Weights of a small GPT-style language model, trained from scratch on English Wikipedia: 8 layers.
Each number is 128 + 24 x the weight over its row's rms, rounded and kept within 0 to 255. Layers, rows and columns count from 0. Numbers have three digits each. The size before them is the row's rms in percent of the matrix's.

# layer 4 MLP up, 1024x256, rms 0.0907, rows 315-421, columns 128-191
100:183105145142115133119129132141138123151123121156086139082106094120098090075140139120122088109129096121118061155114120121106148148096098133069085100174137193177109122149094111107101117145102102
076:138135108090123150123091136127082129154145093131126121156091148110140124144105072151122140108125104089134122078117083098127142104142144149102191152152147141160106116086106105118145116137122124
047:123137111144119130133130161151107141157163166142107133098174109074137134110143121128120121143146114092131138084128135124153090124137166118124136153141095093115093135138103145125134115131123102
087:113135110175123100189127157150164125137171114135149109102125187150159127161142113152135133114119101088147121089103169092071136122082137129144131118092126120200153143148116106102122147145123092
104:100134111096114091157084170119108129154166118147165160146139097123155122077121150148141140083136152079129149142192091110131108131104096137088087108137133150135135149141149155104122127148111140
112:123147134172144126098140104150063104148168128084135102107090140092117130104153135117166148130179112118119127131111150100180168092147131099125106121136161087130149150099181122103154118139147114
147:165129130132163137133135119179125111155160097110130123120113108133170142101123126173140181122172118131096157101104179137092149143142164136136140139129109147135096118145122127109157109100092159
095:112152167151150127100139120122134143114113125106139136092144139136119126125126100159125111152153134096083165099120155075155141075098164099145124173131134150122163111123136141119106082108103144
086:146073153146105139141122148104131117148146124142143105130063131083138153138166132097160151122117128129108148153153100134132137119160115165067155108174109124122098154120141134153139145112120137
077:177120134142160108108087082145120142129135087123131120151170150129130142147124150120109125115102161122147112112134137121120120105166152100127118129137157114085144118143167155149085106151138129
109:138121160117133126187109109157125159152106168109118168140131132129144127121158122137141129052101135102131175153129169096121149121058107139126162150133156129140088138113135153119155140135130118
114:108161108151126114158149133111150120125109143092124161118112133119145163112090129120106156158088187100090132135137074147094133140171144062112095104132157156142113119170121108130131100101109136
110:190160141149126147111134132117123118099145137143143152145143118102121148150125141150154096165124088116133106142096159151117155106150140122115114133120121147149136124117123159144123081119138138
087:106115114092111147131162120091082139148085131104137141133165126089134160094130098128106078143147156137140164114119127108156119148073099115141117110102157116137103161135129091135166126102103122
087:130151117121145121095030147129135137123115128133111146148135127149119140120117151133132129069094140126124128108169106120132116147139100136148122116127104086154114151152087134151131096139139146
098:125109115101096146107115116146149146097136109124146093125147123123120175126125126153168107104132094105146087112114113113136136115096117154112120187177140116160147105166172150185160096134145100
113:144086154168109109099127103133094083097174114193095148130106157140124099110111151150124110161122154129116074095124117105139101161129123141136102120131113142096108118125105103150125114129112128
135:107127124120134131138160123079121137139123136109124078117156122142115141155107125166091104128171131126096153086129104153158102122142139141146124136180139109131140137084145166089150101141152087
099:112148116118121122132172132126150144099158137157136144131119122146111142120146151160152059156168172123158131149128133099113135151100139119144107148152130175134091104123093100129114115149141121
111:135106094119173123158148094112140163127093118184117106103123145169119128096140129095120117106174172145099107124121103088163136083133127121166139096114120140107127092141122133132126069097097097
090:190108097113119125131107107090148149118154161142142110173154119095139149098150112140155137089193110115108119117116145137141134130169147119118142130150098126122144148121140142141092163115121149
118:166155105115068117111090164144133141117112104119120117137172154100121086131114144157099135116140144127142149087127104150127157113150133152174159197157115136127142087124168126108131094093104142
129:117067147105137130118116096144101154130079147155132140108135079143146090109181182132089150134106122100114086141113124147152098107172087101126136112107134154131123097114136098148125075114167116
068:123155161116142126129068149121114090127172149120095136136127133121112156105144114132161151152140108165126138127145122132103119148153082150140124146142129106147109126142101088143125134090135117
133:145129206130134172052151190128143122118145158121170124130116117138123105126124123101105117100124091139186129112120127114134146099156154119095125126123132129139189153168120098122135126161129113
122:144123113121125112105148123141144202134151123142178084164157091106121147120094157103131179112128120096078137167134137107111121146164109137106128162124127170124135068140132130153159095167153118
100:101144120131079126107134138109123146160170125130082060144127105132101121173123147091145111108118150121134150145145147107129096093134162091153114125128164095138136161123119104129113105136096097
126:122139120130140117152111134178131140136155095148169122109160120093155129109087123141164110063094140119095089132156110081115108056132151141154157149130138128095121132097102146111127144110131137
102:106172134108151106078109153142103126134074119105141157076139132155120107153092127130133087174130146120123152153128150152154104124159114131147119111155087124114142116150151109131128140150127127
098:130110140145131165146146118146118139140123126172162132146117098149133141154131120129158080108108106153129181134073098124120112140066099114101153112143110129135132125112123159094137159124152110
087:143142130098119132085149157087134124134125145152082166107110088138160137121150107086129078159116119142141139166098113142122119095126169116122162164124134131116137090129127120137101159129110101
116:124125082136174117112117124108161093155107112154056198132125117122141130101133132146158145082098124129117143113104121118118147111161120154124166130125142148147124119097128112107113160096203122
100:112059126112104120108089120130137099153117198193143158177138132157135119169135117140179130155151115138126158132109142123154146123154124127141139175105127100112096150092161137126141171117116164
106:156159129177110114124145131077112182103157146149167103128095139142121173117121155144142103119150134175111113112141107140104122149135116141123127163159113144140135129123149154107164130168113135
078:169139115074150139144098077148143113138072135120066131173074135079130090134098089158122125120156131102107137102171159124150129192122133131174150126116151124141131114138141123118123144127083133
079:142140127085078116117118125143134103142151129158154135136127110105108140123154113139118103116106091173164115145132119171170139086088144126142159135162132105149137114138116159113113151115107137
095:131101123129154154182109128111122113120128124134112117155135173090144089101141161120109124136084114146114163130128161115132146141128124186110099117121136166116100174067189119126129091133112153
112:162135092107134121157074110122138132158150072125119123131146105108112109093104139136122100121111131133108168103127117188087107082104156149159142109129108139141120141109132123103107122102153080
107:144109105129164126121106096115174113151126089143125147137141122106160116085146095158144112140115114099112134168115117150119135106131153095111151172143107117144149127118086093077149147151112161
086:137112074098093137153139146134126129125072170135101112160127122082121102120110127169087132112168111148115125120096140168104077149104092106165163148100151143130159116126160109073163128168139144
096:142146145167148156104127129127152109110155153123141101168151139130124136085123104096129126138122142123107162147080095131154094151158140115129154117120126156128141150120101160153101149147147098
095:169117187153105137128148155148157097105129088091146132103143103188152146117160116124132131089151149107106098114117096151135127137138102129123126149128146155115155113116105151132119153151129146
107:176121118145145143141124113134155080153137098130161092148107115119136149116168126124128134112095147157119122152098140133122105147131108169170158147111144141103133135114106115117131107124104152
096:147082093139080107056151116098100121106096111126151084192150144095120151095118091079122154103157113140129148130140108129106116131133150144093142150148126092119128086123087120109130101085122078
089:141144154135111112096140129116130107124147152144072122081119115144185171102134080110135166112122113119107138137184190152137137115127130128148153086120135098149126150131136116066122145109132105
128:125152148161127083115125136120137095166143100122131139125107111138119159114111086132131133098136155126170084133121134120119114133141113135119155090081115149125107122144114154082162142113143118
090:161156154123130106147089135077136142151079115112093103134182109124154190135139109143110106114136117192140138126098129123129080134152166153150143153144077162123125146119109142131106136130148126
098:159134133114155128141088162139092148111159139107129072126160106123130126124118115103102101111134119168143140113134127104135127114136111161130093130130150087169130105138134110156135137153158140
089:168113151136159103172130148135119121057138160143107146115164113121142098134161175152116136119147141129136155144149143164136076136161163093161142150123120148137123137145100134122153112136164130
092:123120130103103143151122168135122118103143101127131076104199171099142157116178099136165116130099113159129133177138115117142135128119109131107116164195116098123149141174176109125108154114113106
108:140140128135129103139149107134134115121140166186142118098146118129106158133118135134141113126078103098102124133139119150084086132121109113115089136133128164151143125142106136122108109170094117
104:139106101141138162125059086166117136123130126143120116170130106117092123071145161155147134095121147133177127111159130147168160140079141121113164157153141125141120102122122152125161141171137111
115:144109170123141139144136137130147122150132150128150135127107114119180121134114153118138154133129121132148150098119083091089138092133084132128123119111132144172150113102176139128127098134121127
076:158136064097134156150175127151125160128083082088092142109133099157080158166105144146135125135130105094121135125130100122166148095101109161144140130103100147136096154149143121117176128158095148
087:161080152105070105144111148115139098105148137159131115123114134159127122144142116135106125102156093122139138190128132097119161168132131091126110103185133173102150100165085119133098147125141114
118:154130112109108092089114170151112070096135142134191115061156102128108117112121151136128133139151158123147131178139108116110101136093155116149159137083133137131096135126130145106124101103195116
071:161131092183107124132160120146124120125130099142123123121082118115135129132130096164115165194109142112084129085105155119111136117149136091132122110164172128102154146151151132175126139107120111
062:131113161197088127145157131108142107141125201146152144193155137145093143148146135095094117105141116157140082150146113108099120121148105139119123157133096138135125132183144163174105104084135184
110:100164114148131174113141155147118153119128166181087078101106112077105093129115134089129113103117172122114127125110164114156152127155089122103122150134137120129094103149131124130149109131138102
096:121112120111124158185104110133134100149152117104097105140148131110171147158156161107118154143102151121125134149120125132096117123143169137127159144109124112117115110148165101124086096117167173
074:143104145084094096119119153143135106161085096115111160100153127135180107094141121127132165138139127126136159141147193109088112115115140100079129145105130123087097158129137132106132089132121130
077:121169104141119139132116153129122108091102156134145100142155137124151114123167180167157128120163124134131135132108136169144090118112168151133150144165143159129143110116143143145140150088143093
105:126146140114156154158113170140165166147125128125097152148085107154171111134107116145110118130127121117099134148113126120153068136150156112090117147201127124100156124148117089124157155125092141
089:127124127104157114135134140122111171116098113157152089132150091122125116130150124121136163127127116098148133107093169139111106109115106156108100096107118131141141095141171110118162172120131163
092:147089088127113107141164119118085130143158111115122185138124125087136157182153142157161141152152150149146139097113135142103078126144121147117119191151114114146135137119166106125116136166159137
095:123127150141103089131161122124126107127087114121213100121092133144167116105116089128134121127123143152135100102114162123122175119118097128132098078157168108085114127104175079094128162114158133
056:160116117128116129151124130147125121114176113162107138140109121148097112143125115084114111135135182120145128144109113144077142121143153058102121127163153102165083112155131099135141129127153117
109:123109138134161130172114083156115100112116183114148136134127093150128132131158094162105129157184108163124161108099096092119144109134136091109126141120108051122151121165122138149109123112153150
129:139146179104093142113142167108139160163147127121160118132111161126166100131136098098180118153101141112148109121138108160147131150145142155138090117191165123136106157126145106120169143116108186
087:101118136113121123132122136101120121160137134128162080243139103104116182126149073127104135126117105127146155132113155112078109116092178113119172146138111107133120120103136107118085110077137119
076:108111136120163166168110095149177133146086152143111141151145122133148160112114127139111154108125116132134120145125130145134121116137081153135125166131105112111139152131131111141140181109102139
089:124109170133147081117106113155138141113105104159089131156166151096126125136134120158149099136125127107111104132133117154109157128119169109084132124147084183178150109128179136177131129101153156
100:100107133105128132112103135047087145135093172128144125094128123114118118098106088107121122091126107153085091155118123145124143118117131130113153168107143115113151132155182141125153170075125107
077:094133109128146183113126153125165123110171132133109093078113132127118147131097128145116131105125111178175101177132147121132155163145130136134130159134118164139186129188131181143126147168154140
081:148100129108065147132162133126162124138187170113153105146110108155117113137157107110148089137127134131134136123135124109133134130157136101092116125160193130124108141098138174125090154141102119
078:112137146136128157122130095159126111132116121147147066134127159102077146137130127145153143047109130140172143137142133122103180084108123115102137144127101083106120103093157102154135139089115112
088:126145130124112145094125115105084123073100119107096129122113185126124120111117082186104148154111123160113152090125122130121115095159120097096116064131151154122132093157177160122101163137083129
102:120107169139118103117101111092089164098141145130113162098128118163127165135111121130121165119159140126081123134128131186089088110118113096139126139159119096181137139121149146120129154140112111
100:153148124152123155136131137135119127130131096107113156167106143099129112163141082118126186147115139083106110161171117148110126145096192092123114151145129117156116103149124098149160149143128109
110:183138106124121148117106172121103160149152140116141113145108128120116135128139108070136121126136135108134165151113128119155139114140144105106119145126119069141162115124150167125130133143098121
101:104103131143162087164145115121158108127140113119115175058153177142154095092131161130139103099149164081146103151160079149137142127194119125105134099148115112207132150141132182116143136162139123
097:138151124164109103126125128099137079140071130099112132109106154115148109130136093137157122115116130139144124127118108133152121118100162116150115139148137097134129107128130114159113116102102127
109:153116116122128155132090161162075176129177081135152122146161081129146125109145098173106135138121143157124143127111111135118105105102140148180144124112107153123075122123156139127141129133092094
099:096148149145095138100155125144164154093147144139196163173131158113111146111097154115164142124127130157145150142111140084138102149100103114163137142107091153167166101175142154123194098103157178
110:123160116152117128148111136145132134138097113134135138137109175100054170092107126089099144148096161102104132118119151112132100141123097143122148153138099117109154135114111143154105088133154144
099:147085103120160159182152126086150110145110072094091120144156160139062127143132121120120110120102131140135132122170085099144143141136138166139137116119158140126119085101150113122114157121112077
094:132108118084133144125119153103111122113096152148144151123138120148115123126128135163112095076127131131086161096154131062117123135114143117135142175135150138099118148121108138090108132104139113
121:136175086141115125159098147133115131123159106137135133163115088104128102113137125107151074141120163122143126117094098134131114135094128150094129128148167115155120129132155127134102150099155163
101:150130144129170068168135124122172134104140099168111114156118141103096097151133090119122116178115121116097115105141130074151130128113144100150135101111108133116115126104098153165117137164097137
109:083102099116106120153129126131146112100108140171088163101097127110120166150132161135147146098158105128149117132126132144145157116121117153103120132130110139145135151188087094127105152168083085
044:150147121128115120118122160112137147181113111150147123150104132108147080125134160143158141125141126089113147134105130084109137102128129122102128122104140132154127115069139136160130116149111100
127:125123122142178099133123142108127131130184120108117081092110108097144143109086121125139126110166131101142176133143165161141118081136154126144174163122165218120146184129152101123119161123137113
087:130090090142135102110134112139104135107091122094133099069140140093135164141120078154115112137150129097121121115130132144140134086137143116111125074153140165139123125141137142113133163124146131
104:100112149122115105140096117089107094098141118109148134072155143109098128145104115071104139096110103144135143102117122139108133086096136077091075133145125123104129111138139125116143109136148121
090:133131103154119125100124154104124132082112131170091126129134104142136144105134150111120139148137115127113133153122137117112099150137097127183105112144121176120135107129062119135127142167159107
101:159176116110147122157164141084114128087094115100166125149192163130073142151128120068120163136153131123131162167111143118162139151142086097121116148120113116089116131137130163125120133143171125
142:098158124134106130143135155139150106139143137130106130085152143125090132177102156125123092100103117155171115155143129110126125143172105155112112103110166100079142186135120089126105120073078089
101:084117080153123144097120135086122059117115174087151123158122161163105147109113123124091120141112148115123112162158114127149129164151120154147091120145143107108130158140117159132131127142107090
098:129159137088117154138120105092150181089087183167121111099142110137098116140144109143151117117135120081134132138118159114117144109104120111153121143132110107145114136151077121146094078133132120
106:144149081097131134129138145139144113140105156134145137168191110173115159144130119133150175073166134126085110090170122116128128136115096136146117153098159102087106174094108087091119161115069112
079:114131100108131127123135099123141085119106192128098088118137116123141123099117169113111117151102131134129109122124127124139077124116134119147132131171094178125119126136148112148098170121130129
133:148121105123139118128111133119142160146160117162102121127144149085143129116127119129164138144120105149122096152117136110134102062105140131145145072123075158092153146098124158109155117120144131
117:126176131124135139149139155167146146157123125124151147140081088138148135173119175094126095125150137117139158099141161077093134143112101124141138165101168152125162164155095125096159146111074118
138:124129143189140116153129144095120116129138168106089146141135139143163165133121128134188092158156101162140146159120114149166071084122140113154136118161136131136100139147114122121146162145084129
117:148114136106103156136109111132150097084142144116128101126091164157136140125090119157125140149135126111141119106113117098126080149163145131097133113155136072122164165148137087154140125128138138
118:144152109152149118114141091110142155137131060101098106109184124144114156130168156113143138138153111103118135118158128123143145131113117125113135122104119141167130149172148125138126132128130170
086:117147124106105131138152114111125103158141112127114094171083142116134195134153146163132119120125153130145069162114131109126105132113095141144144132123126123167130161126146139144115155139112133
# layer 4 MLP down (transposed), 1024x256, rms 0.0951, rows 315-421, columns 128-191
118:110109101155127144156115133145123163134097097145084138111162142157123130145115119123115035124119125160144109156120137115136159113080103121074120136148100181103141142184119132145172143126143117
076:174119133143146126102126112130083130123150119125119113179110146101104121115095136113126144122152138111156143086130141114148207123113154135127095086109146146149167123178183129143164170122120155
043:148129143078117164169113103111136097116118142108136154133145094140142107118113115127085127156129152123148193115129120113134147120134123143160134124120100149092159100090122077117182159139150162
096:073129150140139114132110101156156116122113113122149130088124144124140127128168148097088157095154154153140132096148161137110129146169159160111166132137111140146073107132128084132133087154149144
092:100139119134148099156124121080144134103109119135109127154139088116154113170081073077127119127147133076118123124132124139127163141120129102136098125135119106105112141149130134146110132149157132
123:123126102146129136117132146163112110171091114112113115128133159092137120122155093156140122087093127124144082173129110160136134156145150090104114112154093149112101108150154127086138136150138153
142:100136160137135161095146111175130135160118108122114142083165083114129139132116136115157194130129108082085138111111127138089119117119163135131150165117128149117098151124102126154084094111164130
090:149103117140083088171108173136133101136108126135112134145134145170081122150111090131120106140161140134166157199137141132121119187100093109117099103119112122165152107125135142076136115148093143
083:116092097125132165131109147100131149157148138157111151168099092161125138106126156111141154136127134069063130145124116130126144128126144133133164081174161122107142124099139096113137130095142126
080:109135104129141124107126055102136097131186114109116187136117111091133101126147133127123173086125106163128129161127086126156173146100140139165134143146115124132161110116160115091090078093097133
111:128136067143121134135131159127086097091125136161171154188136096172125122078122132117098125152114125113144126121088148085122113139107158115148160147132132162118142120122109183121128139095099117
118:157123098147178156123122114112135165132137109138122131134141135100135130121134074147132159106131143116170136138111107156133192111130126132124118129113101125108129174182117147113091117089112104
121:072129147140135123130167102094088123150138162129141137166128133157087127109141107145105106105064115119101098149115153075132113158098143124167141148143135150109128116124088148132099141138135106
090:122142132134080094133131161124095065121139150109121096139125159149116114146097138129157208140140162133080112113155110132107153176114129100167136125143115185154090120133106122153140109132154100
092:088139136138095115125134123120144140127112147165133143141145124118128115101104115155112102100098158136129125130149147131196144118093126092145093104118115112102106092091125146147118105129099112
105:130148122148121130123118129132150131095155136088135122124113142138138119187124138127125128119125153103139177197092093167112116151134128135156152144143124135117154115076139136142117127134200139
126:117088201119139107119149158148122092105130147132108143122077171125160150147100141137092165129131117136101122139109144132086105131165129099135135171113144123127106144116145128122133146127160151
116:091068126111137090097160109113120132111103105125119067148098096137145114122150123117144090125127134124107147091163097159139130128168133127122163138144103110140189124115130153156159092178125104
089:088091134124132170127149114163124116108143169151130161130095134124152164131158134131124130115122149113163157144115085110084142131123129118132148139099126135112155143084143145132081117145165139
111:136160131115154166151132142138112097153129126096110107092163119144097157132109103126138103116159120131129130136167126134110124133110108181171165144104121133125124097111117097080114126098143083
095:128097121137100142173146096087125126123185148130133172103084164148126100136096186081117148126149118116137119119122146122110118156143080171112116102116169129134151128141116131107115142079134160
126:163094107145116146129131152099166151128110150129114144135123162143115136139133124118140120145118148129180123148113152132129063151157153102115103154113129120088139169158112109169126166111124151
120:111140147099086096119125125155093140139080143122139149110146138151107104125145151124137120154144114160142115091160129136149060139163116099081113133128138132142119127138139154122134120114152112
069:109186134161120112109119081146107130141151120106127145185144124115101127132106148155174111126114102124121134167094098107129154073089127125125167145148095154133151098151133127120078125086104133
133:145165181103127160107142179164147109085121177150149113186133141112119097139138080147155162109130111140163154119128124107130142134159182085110165089142110142138158136167119144110095202144172131
131:138090110134150148136132135105138142141131114150166116092177101127149180142105164130127172124125119119120153151137096133091126160142140108099163117167098129106120139134154150092140118111142103
096:141118145100129160084133090107121101127098124125106103124117114159139142133128159128097122146152103122123162134153102096102126117098121121088094125156106147130139109100095159056164092105137141
122:122150156109144116080130174143125138102086138119095120124134125163143082160106095122113136121146146086098129100133170122167134147083127106178133149112158134104096106095075154183151090134091121
083:132172144130124144113112118157107122118144112161119142131137168139165124148163158136127167147138120088141132134117090146119110134140091121105140142108128128092106106094096071105150113124167183
097:084114104150118121109132121130103177124101158144112128146123117150152153111119092104131130153123088201166138126115065099128130104154143114153147119128107105157135127101129131126125159108139161
098:132121127135127115129111150129163128117143167126126140166117128131130107125086146174102132084151157116131116134132154120149088174132075134163136115112124150138151130151134124152112151111154142
129:120128114088130123100105145119156089117100131147122160139148077130123122115147155131159199117149075143118151105129154118074085120114090137133139123112127118153120110141096137106105164117132109
105:130093176115162175133115079171130150117140113118102175143165116112124130074155149159106114102126119130124113174133115135124133113112086103128106112136133145139137113128154115179128146105091076
109:099119130153059116133059140136114180113080133098110107111120134156122102135153113160118135128136149162122109118137133120139149142107121185150121154089151132144082102078113094107121174147119147
081:116140106098096122138091132111108104122123116110131122089070111135134123142174153128095141154104166104110130129141124118115174097095118119128085107130119109135171127120075141130112147166127133
082:127122158131124117111161101143127105104143144143153144177163134163108127121178155127143086136087108138124131117179138155131111113152132146154108120138123117113129175112097136122170100094126120
110:091147129195154120127092130104158152145135140130140125132148156150146111118126204136105171149084116101139070113136118134151142126131109108126134181134117116132105139111163143112109118132134142
111:139175151098122150116149147119157169122143101129155135109148119133132091138126126144108112123110103123068106142115134149091086120112153175162121073145100112115148114093132122121117125151147135
125:115117132088118176129066137158145144172129109142121103078143095081146120103097137123119118119132087116122157119141128096092118092119110142142164138116132137137169170160104119123132130098140071
094:172114139156108120139139121112111151138135119129124127146114163115157146124145100142109181090133110190114170167167121136158146122140102141098111102120147182135100139144115111111086136099175154
088:089133135088147190094126092088113119156140141140125123143134119134112111135148164134100156154179096086112103128140119110100129134098128131131130145152169149128176075095104133136162148138145166
092:112143109126124105135172164134140127151122144103168118134146125144092130099151101138100087103118155165144157105167141135153127136088135157143100165119081126112125131127111106142151106134100135
084:130152114138135157111116109198149117112146125136158177161127098129155117091128157150107155172134162155114145172108090127070133147154131141156126102131132115115102110090101097114146141116152150
100:111120115152145167128133153110144117136117146110132148139107140150120136155104113120170103137074089133118153111155124153116082130151077123102142126094162112149157146145135128151083121122118093
084:138134110115133225142095135145129115144146117157151149124141100075136117135118143157120133111123131124115104125065065151149088112142135126136110125121131132092117141108135141162156099105138161
105:106131140133097131097115104123107070121115142137161141102127069122109149139085113112129110108126171165149085133153092102092119146089122129123091165087113132117097108141104125084165110146162124
095:105109140138113101151086127146136175112123135108113115100154099113139130149159097110083206161099136117118098151134123100150103192138151133121130083103073164138168146154111130133139154130157129
098:144116144123130122101127128130164100078122172152137163127094144102116100105108149094137134142161155126117105123129109106100113167086151108091090127094146100130160120134132134135162097158180132
084:086140157111163156158118122132147162107148150144098153099147126148130094124149128152122125096136135084148118150167110124109138145120182139179117150146117132136101110137160134150152117134104124
095:105122120114160130134117136126130112092103113110128088112087088127076103109135126164111127037167127112123159157101115120110144138149149142092163123167134109140108108147118107127119142140152131
120:148093090128093188115160108110162149109103141149088109118134140160086166130150118110117119117106105137112129102151113109081118154101125116125112127107141172101123170110104093132135150162137118
097:121073151109109123141132108129126175171135124151106128152105133063102125140136092118104135132092149103149166075136161144151162111135116106139176142162075112093144082123123081115125121137126152
112:107085106110137099114150102110107086090108115130137143115141107108092110135125103101159116121128169121160100131147143119116153195097134117161132160107158107151121136096124143177156134145151100
082:110133095107144087138156134103083138108118100109135155139094135146128141142121133066090174106120126135135100121141150131150139117123095126078138134122100140177073131098103144121078138106136147
100:118135156137110117161152144160118112141081149141090096131137145149157152109115170145110147134126080148157144133124130115099175157106102130177102142139104086101126153147113143117102119122133146
132:111170129082131146198091115124191135109161111143108124140112162116131142110143110107109145147123121123142116095087134122132150149156117125155095130150108110115120129158127124159140113166094135
070:128110159107135131104118075138132135143132087145131119122105134130126137131081131105136127115098058087146119145079148133109159136104159125158120119182132092137159098153120141149100127104131112
053:132105128136127144091073128154132138122109152122121131206107125127099108146089147134093117115115131049131102146068136090108130089144079132140107149152122132133092085138120105137126128074110179
113:102143142112149123093112167138153160121134127095136053109143133096137126114148107113109142117145119152120130133137130152124144124125166137159147152121148120135127115110099113102132145110144122
107:127130120145162117127158100107142118126115129145133087114102099141121103117145147104129098131095103134137099135109128143084099131114102124112123105122156096151143141126053150175127104136085110
076:113126112143132130107135107135161089155102093105120167128132148133126081124177141110081142116130136112123132131114112106143157156112108169122115119146144135181118113163113144163149138125093120
078:126147120122124125145156128128136156123151084135143137110162097105169110133104169078124130150132138173140126137128174153119150135166146126136147086139140156137099133150116144132145105107133145
093:114152127101118139096115135118145125121109113103114103151136103142135137109154104099137116137088071135139134093105155094097146104129151131149085109116114119136133147133128122118137082114145139
099:180161180123078129124113136111135097102092116113147114127116176133136116136118125146160117147125080089098137115152128147161152100111123172144144052156109127115107100094124156168124119118151097
098:146140143127145137105144133127132084142094113182105142156088092111143097093096117092094131155144185168127130099109155120135124113134116135114102119144144143136154134097117116134187165112139167
095:111125130131149187099125117131109146145119101121143173102129141131151109169169127080119148119159136115140088096116134103148151151096135169108129124148117105135155114147071131148135108156106148
057:146077126131129103128126128115132114085129169109086124132127130116098127122095130135120136116175181092138136132151107147145163124104132096138141135145119096093137128115115152139167093157129138
112:158163136147136135162079148118143150075144139148108121081116187143132179132098147173114137127172132142128129147126146103091104104178150128132147101100095110135138119166143146160102114115116143
118:089162074123128124156082094122143170090103138140114119113123152109133139106140132141128107118135123127065117125111115108094148121160133122152123122130082153133127101123124111112126119154114090
094:127165146161086116104149143116148111142106099127140108193123184109123159169132122148141116090104119115165162162114116131107107097133159147139121155119116180091154129110136085142119117114118145
082:157119115146142137169158150094130130090168133142141133125104150144150142121084106100142123134134151097139119092090173116113145132128116125157117150124116165121150103132087089136133160158102098
095:198159156095120151132123137106121140149137124112130159151143144144096091105130088157132128168094138067111093134101109086159130144125130111174153125121113154145090130125142155084128171113139156
117:116092088110164101145101122110106185132140129135153149184138147106128099177115134088132064123166119117145104099084136161127113161145107142161083145133122147099126113105131119134140132133141145
081:083118185162147122144131086132170147144135118096141121103072169098127105117113136075115123152120129113103151109139130114089116155090163146177163126132155112139110086133097136111160128137113127
076:098114101107184150109127149097094156142109148132153137120080115159153104132128131160167136074173176148090120125140104119099139160106095116144116103134117125087090132116119137159133103114144172
079:152122183123104109126130113145155171090104140074105116169118108129182135169163107125149111130127156131172140130130141133141099164119110135135190107156145110147139139136136137133131117105111097
083:118149136091097153121098070125133107170148138124172148102099085144130090117121159112108112132095105099110186160122076101125140090139128134160120119155131135129178120100142156140183143140162115
096:119128132097150113117107138136130142142119131105121160101107132106109111153121089081108161135107089108154118159148140156134167136119132131171139122163114112101180126141129126119097110143086150
086:098157144092137136148118097149143134126134118105130173175107132155113138139129130131117164142143098101153159149135087132131114151075153093157106184078167143154103113098124142077133150143164130
103:111118156111124080084128112124145125119156126168142115116093176119110113135109128141095123102089154104129112143130126130108126145144107147121093127145179139125099129118135110131135108101134141
111:097161168130113092105128174114180167141147121142147139126090156144110127078126101129159126144116086154129105151120157146117105134100142106140140118129141102152182146145117146117115176148112157
113:108123140147189150167110142120139145173113143090119113111132154121072100123132113115139154099143139177120061130171126128138135101128089157092123103110160142126149114110115162070128108135130114
103:138097152186125152088146178161088159113127107153135116124128084140158104098136136120145141113146118205137123109068109120120098118117142142132091153110093146173124145087123132139112158138174149
101:112172105148119113147156120134131099110111141132152114177132107150147152126114143129138112130133113139150133167079108167129110150124123131138146154116112147109147107145206116121121121113148131
107:162103095149108122150130132092116126142149172126178132153112121124103100117118123124102106142147108124143097154157115116096107152131140113133135106085123120138124144104127180102142152145104110
099:135145108154184149134122160114124126156160091152156126191084148106111122141109141116117123110122131151093138154099114152153133142151118111107142078150157131134123116144118139104154144140095138
092:116135149060128164088138116131141140131142129147131150059140136118129140179136112110131131154134146135144146115137124106122105096071158123129153162116101167104086121121148124085107072074094124
115:141183112120101111151107164090150149143170117088125138146099129113124126103145114181169138093140099117119152114104108117149115182111146122065129097131157093113102107091135153130119180094134137
105:095130135167090164149117141113131137161134114092125137173083068112101152097102144144115111107129142128122114085110127125136108151061126126131068143127108107153116134142117120133157114143148126
113:113131097166116109098093118125152129065153082148112125128113124100106084128132179127141091118074120105144111116125137109115137116102166134082121138163116142157152122132111114111127179109055100
037:145136110123119088150128155106129128143109143085149092151136125119161099100106111100130151119127115175153147132103100148125138119160135095139131129130139163163170147152146131110140070156123099
134:125144122134106136135125156102136097122144133104077109104116119141147094118142147116116131130101114113126135116112161169096090110128132145112148160091131110168157099139088125179140112170092113
082:134123141094124169108114090160134116158133098107150143116170115149158137185137126160112115156142183151142125160102145112154131116124114094154135149091167121187146098096142122100160119104133163
086:148150130093150146148155122122159136142121150102186146121107120189124146126149151121094111119139150142092115146142077122123172159129156121128123094146118136136114080138116119119133121134150098
093:121151096126148161147114126122138192135102112179160148156116112125088130074162134127142146132135122126112088158108121109132121130171106148128114138136152110133144140153087081127086144133152169
105:093127128116113183095120129115120138130111131131101133048125147139118112129140098152123104127124123154110121129131172095124073152155139102103114141088125093108075103131105163114144093175119121
151:090133133136130122117139107101088159165138110160125147087154126100093122135111095112149099146149128127148168148123115167155103113165110112141122164102167122114110090146143175104150164123102137
105:092138144157103210124091067138138145194126145151128109086100089113137110142128116173128109118096111122147140141152142069105127129081138145112127075123127157133148129115127134149122116123125134
098:100124098150132143158084101120119156123115123140151112079090105117159114119182126125145155101175148161141119083113112101143143134148094128126115143134158105126136101115123094103143103134156110
116:148160066134162132136118133138125100096118150146154151077169137125095127111133139122119105119134150158162104112139100092147147123113137110163120132094109137079143139123092136150138121168097113
072:158157125120161176125145120162164132127110107121158151106116160141187114177131170094060136119095125135117152118114127119121175144123117111157136108120147156125161126163157157111141150122148180
123:130137122089108126105087095157156174147105104141120118146112118117156056099159098105143109118152113148105159135128120145140144146143095094150127120143103143080139160116112136070135114119144117
110:099079130120153122139124121182101080144114134121145132080115112168156171116128134138115122108142136097140141147121140136104148158152101136129154113143083153092110100139137160123148116088166124
133:120148138089113119087131135160160101110096115123134172093119085130167121111133111147106145086141102137107079100150151113094134143107149148093118134120155158107118133063130120147189141115146108
119:155130107138159126142086136148107100117140140138159111146113131150083124122102123116124113144148118158141195122128104185135122162110132125164116116160087102147148135092140099115155114149138138
117:155142097199126144082155162089122171166117116132082169082149127134086150118131145139070140108084121146143091153156160090130115134129132120126087147098126102134102118146120087120134113122119105
095:121112085122103151116126133079146118135129106145126136185106168152109116125126116146104107153100143113151099138122136134118114124114161111158131109094097117135147116146157172132129132117161151